{"norm_eps": 1e-06, "bias": "none", "beta1": 0.95}
Each number is 200 + 40 x the weight over its row's rms, rounded and kept within 0 to 999. Layers, rows and columns count from 0. The size before them is the row's rms in percent of the matrix's.

# layer 8 attention query, 384x192, rms 0.143, rows 299-311,331-343,363-375, columns 128-191
167,193,215,193,235,220,219,169,115,197,278,170,232,218,223,219,125,163,200,201,231,203,156,133,159,236,195,192,200,245,191,169,138,204,187,116,249,252,217,192,163,117,180,129,209,250,200,212,117,175,138,163,239,222,201,239,207,174,277,249,150,196,162,154,170
147,169,158,253,160,137,189,154,134,112,192,231,198,208,203,196,210,271,146,220,163,128,324,205,139,170,208,161,142,190,184,218,260,286,238,180,184,151,254,198,174,212,181,221,105,155,255,119,236,198,223,154,146,192,211,146,194,200,237,293,198,210,170,210,235
160,270,233,199,175,217,191,152,166,202,227,165,188,249,177,130,90,211,137,124,224,230,179,164,223,188,248,177,173,167,162,200,277,202,208,202,224,202,212,226,153,213,175,198,170,260,248,143,190,245,252,130,183,261,219,260,200,174,295,126,203,210,259,222,178
155,209,204,234,216,183,143,291,199,224,233,249,158,142,171,248,252,225,213,243,202,208,102,203,204,178,184,205,238,149,198,216,179,200,194,179,148,191,233,232,190,227,148,168,191,269,229,203,138,264,249,204,238,181,202,230,251,216,224,247,220,143,269,172,144
161,253,239,149,152,176,170,149,170,189,175,177,155,201,221,142,180,181,153,186,270,215,206,157,241,63,143,188,165,198,151,181,204,297,166,230,228,195,179,246,169,177,234,156,194,278,180,256,208,204,206,216,226,245,228,142,179,210,260,172,103,235,252,157,172
069,177,207,193,144,131,199,179,184,237,238,178,187,210,214,186,129,197,136,180,209,173,149,189,174,255,206,186,263,181,235,176,119,149,198,211,214,159,217,196,159,201,244,229,246,122,217,127,225,229,147,132,170,166,176,266,259,210,192,164,160,244,185,121,253
058,175,209,206,282,211,183,191,235,169,189,154,253,221,206,210,193,197,188,196,195,235,233,151,148,174,258,242,223,169,215,224,267,274,257,135,194,261,211,222,180,195,204,98,200,215,201,189,211,201,208,226,193,191,184,142,162,191,221,146,192,231,228,191,161
054,226,178,157,167,138,216,143,194,279,176,207,197,283,181,172,198,172,166,176,123,173,242,151,182,256,116,258,123,246,153,279,138,147,234,164,200,184,211,188,157,218,211,194,189,198,154,211,196,203,238,208,254,222,284,209,229,176,189,233,222,164,241,211,177
063,249,199,216,173,185,174,187,170,199,168,194,204,166,218,247,236,227,140,228,192,223,169,193,188,95,174,172,272,188,167,245,128,216,198,197,183,159,175,169,228,156,258,216,160,190,194,225,193,171,246,134,200,224,213,245,247,84,178,239,175,237,194,150,213
073,185,158,147,191,266,155,173,200,216,225,243,168,216,240,225,229,192,236,198,141,183,142,114,205,148,172,249,152,188,214,195,180,190,186,236,160,183,119,188,140,129,216,117,120,181,214,253,180,195,250,196,175,145,236,163,196,260,153,191,183,209,148,147,135
068,212,130,210,203,211,216,188,261,187,209,159,150,225,272,257,153,227,177,126,199,156,213,238,240,295,157,212,203,221,249,177,197,176,208,166,260,214,245,215,300,178,179,206,292,158,215,151,254,245,191,229,202,249,255,197,151,185,192,228,241,220,194,174,274
098,245,219,207,161,178,233,255,172,198,190,220,214,145,180,213,210,244,182,197,173,207,249,189,183,197,194,238,194,187,245,195,187,250,175,167,220,188,241,181,163,170,222,276,87,202,213,195,202,150,219,187,180,170,137,170,178,159,147,233,195,193,207,214,291
124,118,256,215,214,250,224,180,181,170,248,139,196,234,233,217,168,173,227,210,210,180,122,224,179,171,213,190,267,183,155,273,204,180,234,242,185,199,164,213,180,251,282,207,251,157,169,160,208,247,162,179,233,213,180,260,277,221,291,144,187,146,207,224,137
090,208,198,203,232,256,244,180,200,139,188,180,247,228,266,228,186,266,178,193,239,203,262,187,209,170,170,197,225,214,193,198,139,178,215,169,181,169,238,188,172,112,166,200,191,86,213,166,205,199,216,149,161,182,148,208,177,198,230,199,129,182,133,233,153
095,164,193,230,177,136,162,227,155,191,239,219,197,211,128,213,183,232,176,233,192,213,247,202,116,237,146,176,275,195,207,197,162,219,223,152,268,141,226,174,254,179,192,246,194,200,223,138,156,153,207,146,152,193,206,164,188,238,243,200,211,165,136,208,181
079,252,240,217,198,190,187,147,203,234,176,126,253,145,229,212,159,244,190,181,145,202,229,270,255,229,252,163,205,208,169,168,225,232,172,233,192,236,169,224,163,264,188,177,184,213,248,258,140,175,225,136,178,188,238,223,239,204,191,234,231,165,208,193,140
082,177,165,122,184,231,176,201,131,265,206,200,151,151,250,188,183,237,222,213,264,188,146,168,162,190,199,200,249,238,131,217,226,221,125,178,181,208,229,197,190,142,176,207,120,200,217,240,208,244,195,146,209,164,303,223,191,216,218,230,228,174,221,156,200
082,182,195,187,184,211,204,172,185,184,147,244,189,178,266,224,233,202,197,182,223,189,144,140,237,116,181,260,193,194,204,215,227,214,239,231,154,175,175,208,150,248,246,102,187,246,162,242,221,245,149,143,277,297,188,154,149,151,198,217,83,197,240,218,211
129,210,178,167,224,180,142,242,257,197,185,203,160,150,264,246,190,205,229,178,221,167,283,206,254,234,183,217,216,235,167,225,173,182,204,194,151,250,164,223,270,223,201,186,244,286,186,241,168,174,214,219,190,130,232,191,110,204,260,205,273,123,202,238,188
092,156,211,168,159,211,170,156,207,143,217,172,130,158,197,241,221,267,224,168,181,209,198,210,162,227,214,251,193,140,125,221,194,193,197,227,283,224,190,243,180,287,243,190,142,172,252,167,241,195,224,109,196,279,172,194,155,229,247,214,273,233,164,165,195
100,213,146,149,183,160,255,162,231,188,150,199,156,152,107,210,145,151,194,157,218,148,200,214,155,188,181,255,182,205,213,166,121,230,114,205,112,166,211,211,173,176,219,194,138,186,186,187,242,143,216,176,182,188,214,201,172,202,184,227,255,224,180,258,181
115,250,200,236,178,160,182,186,220,173,203,216,230,194,150,270,284,209,187,160,169,230,166,159,194,204,209,173,156,101,237,292,161,121,273,172,221,183,205,238,180,199,157,210,214,245,180,258,219,151,216,175,177,210,233,174,170,166,207,217,308,157,226,169,220
106,246,235,197,214,187,246,249,199,132,185,221,145,140,216,189,168,223,234,219,224,206,196,189,229,130,218,248,177,257,147,253,260,274,156,127,156,181,145,174,138,140,166,210,276,231,221,207,177,222,195,198,201,153,225,189,192,249,221,196,181,218,240,185,199
099,267,206,231,207,186,170,159,165,201,213,169,160,180,188,202,204,221,227,170,260,181,245,233,147,115,204,253,251,148,214,154,139,148,247,195,164,242,151,205,237,187,232,187,151,159,165,239,280,212,174,191,215,276,232,176,238,141,209,150,134,130,219,250,118
115,242,262,166,205,167,150,224,190,160,216,208,171,161,121,167,235,228,213,213,212,231,221,223,168,180,169,261,134,183,201,246,149,229,203,205,238,141,166,245,193,220,218,196,153,233,272,220,241,161,227,186,252,211,188,195,207,229,215,132,255,217,181,214,220
095,153,177,205,235,218,157,232,213,205,198,155,187,264,271,189,178,179,170,252,246,205,191,307,208,214,192,162,225,247,163,248,222,186,181,173,162,167,198,121,261,247,180,206,185,147,267,133,170,231,196,208,255,205,233,221,214,224,235,122,226,151,176,209,192
094,224,269,222,219,167,252,204,225,234,203,173,179,194,169,344,128,230,177,231,173,160,277,154,138,132,202,192,204,168,158,213,197,209,180,174,211,215,183,223,198,176,203,208,190,256,163,250,162,228,216,281,187,101,266,137,184,182,264,192,213,202,193,170,196
093,153,180,148,187,150,138,209,182,188,228,196,204,254,179,221,198,168,182,209,254,164,241,121,179,175,198,206,174,135,220,181,195,225,224,202,212,120,229,245,151,169,191,239,185,236,177,94,178,200,226,222,190,248,113,222,170,132,191,242,91,257,147,185,83
089,289,190,258,197,221,178,142,159,274,236,220,194,246,222,147,257,169,177,192,172,181,163,217,159,177,162,210,222,218,187,283,200,203,205,230,154,230,253,184,231,220,167,211,149,206,173,181,172,211,204,151,229,176,200,212,235,49,194,107,167,211,197,231,247
095,225,238,217,187,208,214,210,190,304,157,252,256,212,153,182,205,230,239,230,176,241,187,198,226,195,147,240,191,172,157,253,159,189,177,201,109,242,217,181,152,228,148,191,192,234,238,205,175,277,174,213,228,183,255,167,248,238,159,210,283,203,257,160,216
084,207,230,206,176,142,167,111,91,231,236,181,230,188,158,269,137,256,225,237,181,186,239,130,203,132,276,257,216,224,191,173,194,223,251,208,225,170,191,239,128,160,230,250,235,272,144,214,152,251,188,161,143,230,146,156,141,242,215,273,185,231,250,163,175
096,203,119,268,211,213,259,200,302,174,175,194,181,191,158,202,189,147,149,251,201,158,208,193,193,195,212,248,132,199,186,271,181,247,210,204,310,250,232,185,193,231,138,189,173,172,187,187,248,154,185,222,214,164,195,116,135,187,166,204,190,69,222,222,183
095,164,249,243,186,163,174,200,176,188,176,197,279,208,183,176,93,189,187,240,208,171,282,215,233,102,188,175,268,226,150,198,228,208,156,216,259,185,203,209,204,246,224,148,289,187,170,224,229,211,148,210,170,177,257,208,171,163,222,227,182,203,197,205,101
089,291,184,175,264,204,217,198,204,205,151,198,204,161,197,203,230,279,188,217,198,202,210,204,220,192,192,250,203,201,211,192,205,190,200,159,171,245,164,241,208,138,213,191,195,309,224,191,158,219,190,188,218,190,213,218,141,202,176,261,201,274,233,286,187
092,217,245,200,219,221,189,241,219,182,176,234,256,218,243,105,192,198,211,168,166,191,202,212,191,228,158,266,217,195,210,188,172,134,193,190,177,175,168,207,169,224,161,244,225,265,196,224,213,228,149,241,151,164,158,155,186,156,166,203,216,218,192,193,194
086,161,123,199,200,249,245,230,147,257,204,264,245,194,199,218,208,139,224,235,137,228,194,207,207,147,229,238,268,209,148,179,204,258,189,198,237,260,244,252,165,246,157,203,188,228,221,100,210,197,234,166,196,222,259,195,214,261,225,174,232,225,234,133,211
079,223,149,167,172,189,165,215,296,169,166,188,220,237,128,241,199,254,222,244,201,228,169,270,202,242,236,287,158,158,244,200,140,190,244,216,219,240,206,175,164,235,201,172,158,228,203,233,200,179,134,129,172,225,80,140,138,226,163,106,188,198,208,260,177
082,173,251,163,139,197,229,166,222,164,210,168,262,205,174,152,137,234,198,206,206,251,165,183,183,168,192,226,108,241,152,133,259,228,189,274,164,142,208,182,208,255,235,238,189,151,257,213,225,118,206,221,134,261,229,142,240,145,167,247,203,159,158,229,167
093,212,182,139,150,238,217,202,168,104,198,195,111,153,206,212,191,187,227,231,238,181,217,216,183,130,205,106,222,172,140,212,211,171,245,213,215,197,182,235,194,226,252,288,128,150,220,147,232,195,205,261,270,224,198,180,210,278,156,284,257,189,177,157,171
# layer 8 attention key, 128x192, rms 0.139, rows 107-118, columns 128-191
146,200,182,173,213,195,193,231,219,162,117,153,159,130,235,226,201,277,164,210,214,183,141,176,137,198,170,283,178,255,188,181,203,242,194,233,151,135,261,241,169,158,243,182,235,204,203,198,119,187,130,147,179,181,238,202,237,225,216,272,187,211,178,336,142
139,174,242,140,230,193,170,252,198,128,217,221,247,197,195,198,215,178,172,135,194,143,271,204,154,219,184,125,280,153,131,255,220,143,189,224,160,191,188,194,157,171,161,277,194,124,225,158,175,174,169,195,141,155,214,212,150,202,190,225,266,189,191,215,241
143,230,258,252,184,203,231,194,229,282,285,135,191,252,197,161,167,167,214,208,180,264,239,230,237,191,204,96,249,191,149,162,212,169,199,212,161,196,220,307,179,230,210,171,287,140,187,172,161,227,212,171,155,207,200,207,193,214,189,166,191,191,168,233,166
136,209,245,149,113,184,140,196,179,275,182,281,208,242,205,208,280,247,128,205,192,184,232,179,175,198,178,198,250,166,201,177,178,244,195,198,225,266,214,196,225,173,143,166,237,224,213,203,165,177,177,177,325,183,254,158,216,185,202,275,184,174,321,259,251
153,256,198,178,158,149,259,224,192,225,226,145,116,199,198,208,185,201,175,177,203,152,222,231,197,189,219,186,238,205,194,152,244,207,182,237,210,205,204,185,212,154,183,157,201,204,28,158,192,199,150,197,205,205,137,243,159,202,193,159,133,238,144,231,175
062,203,208,212,159,233,295,207,254,176,260,241,173,194,147,183,200,191,184,212,155,209,178,290,183,146,192,141,213,147,254,274,139,212,163,225,167,205,245,215,122,135,226,208,196,174,107,188,208,182,147,119,179,200,249,270,212,157,208,195,152,228,232,168,216
064,253,124,176,253,194,232,204,193,165,195,191,247,231,252,191,216,232,249,105,149,185,228,212,262,182,231,197,206,249,170,184,147,179,247,206,187,221,238,215,233,200,185,199,215,209,169,239,225,216,204,231,207,143,282,104,142,189,276,260,199,104,178,210,130
064,134,220,201,157,222,172,250,225,248,194,202,195,202,185,219,176,204,207,270,198,223,190,204,182,241,196,184,221,187,192,143,242,197,248,228,199,189,122,190,174,129,126,168,154,195,152,199,146,188,160,174,269,179,208,253,155,208,173,137,223,215,200,170,217
078,199,131,171,152,181,211,196,219,141,180,191,207,244,233,200,232,164,256,137,182,235,258,182,243,180,245,247,130,223,176,219,143,212,167,113,214,207,269,203,240,215,191,185,256,197,158,182,177,179,155,190,120,198,200,206,178,254,220,251,201,158,178,235,196
071,179,211,251,165,174,244,253,201,282,189,195,214,186,140,171,179,250,87,189,245,222,112,222,180,239,113,201,235,195,184,189,156,189,148,150,261,150,215,212,227,186,179,191,208,183,249,132,203,259,256,239,192,248,187,226,225,330,215,182,230,249,169,143,202
068,245,194,160,208,172,170,190,226,231,225,270,238,237,145,277,221,219,134,197,149,195,137,177,144,199,186,174,181,210,296,231,214,207,177,205,224,190,217,107,258,223,203,245,204,196,133,224,204,132,195,175,193,133,236,161,141,178,189,137,119,241,197,200,258
098,219,196,208,174,157,139,251,228,171,201,199,269,237,182,212,219,211,221,196,114,192,270,213,247,211,211,138,221,248,153,165,157,122,171,205,159,227,149,126,208,241,151,216,179,317,173,260,224,175,210,189,176,153,170,202,175,248,163,201,217,179,164,193,189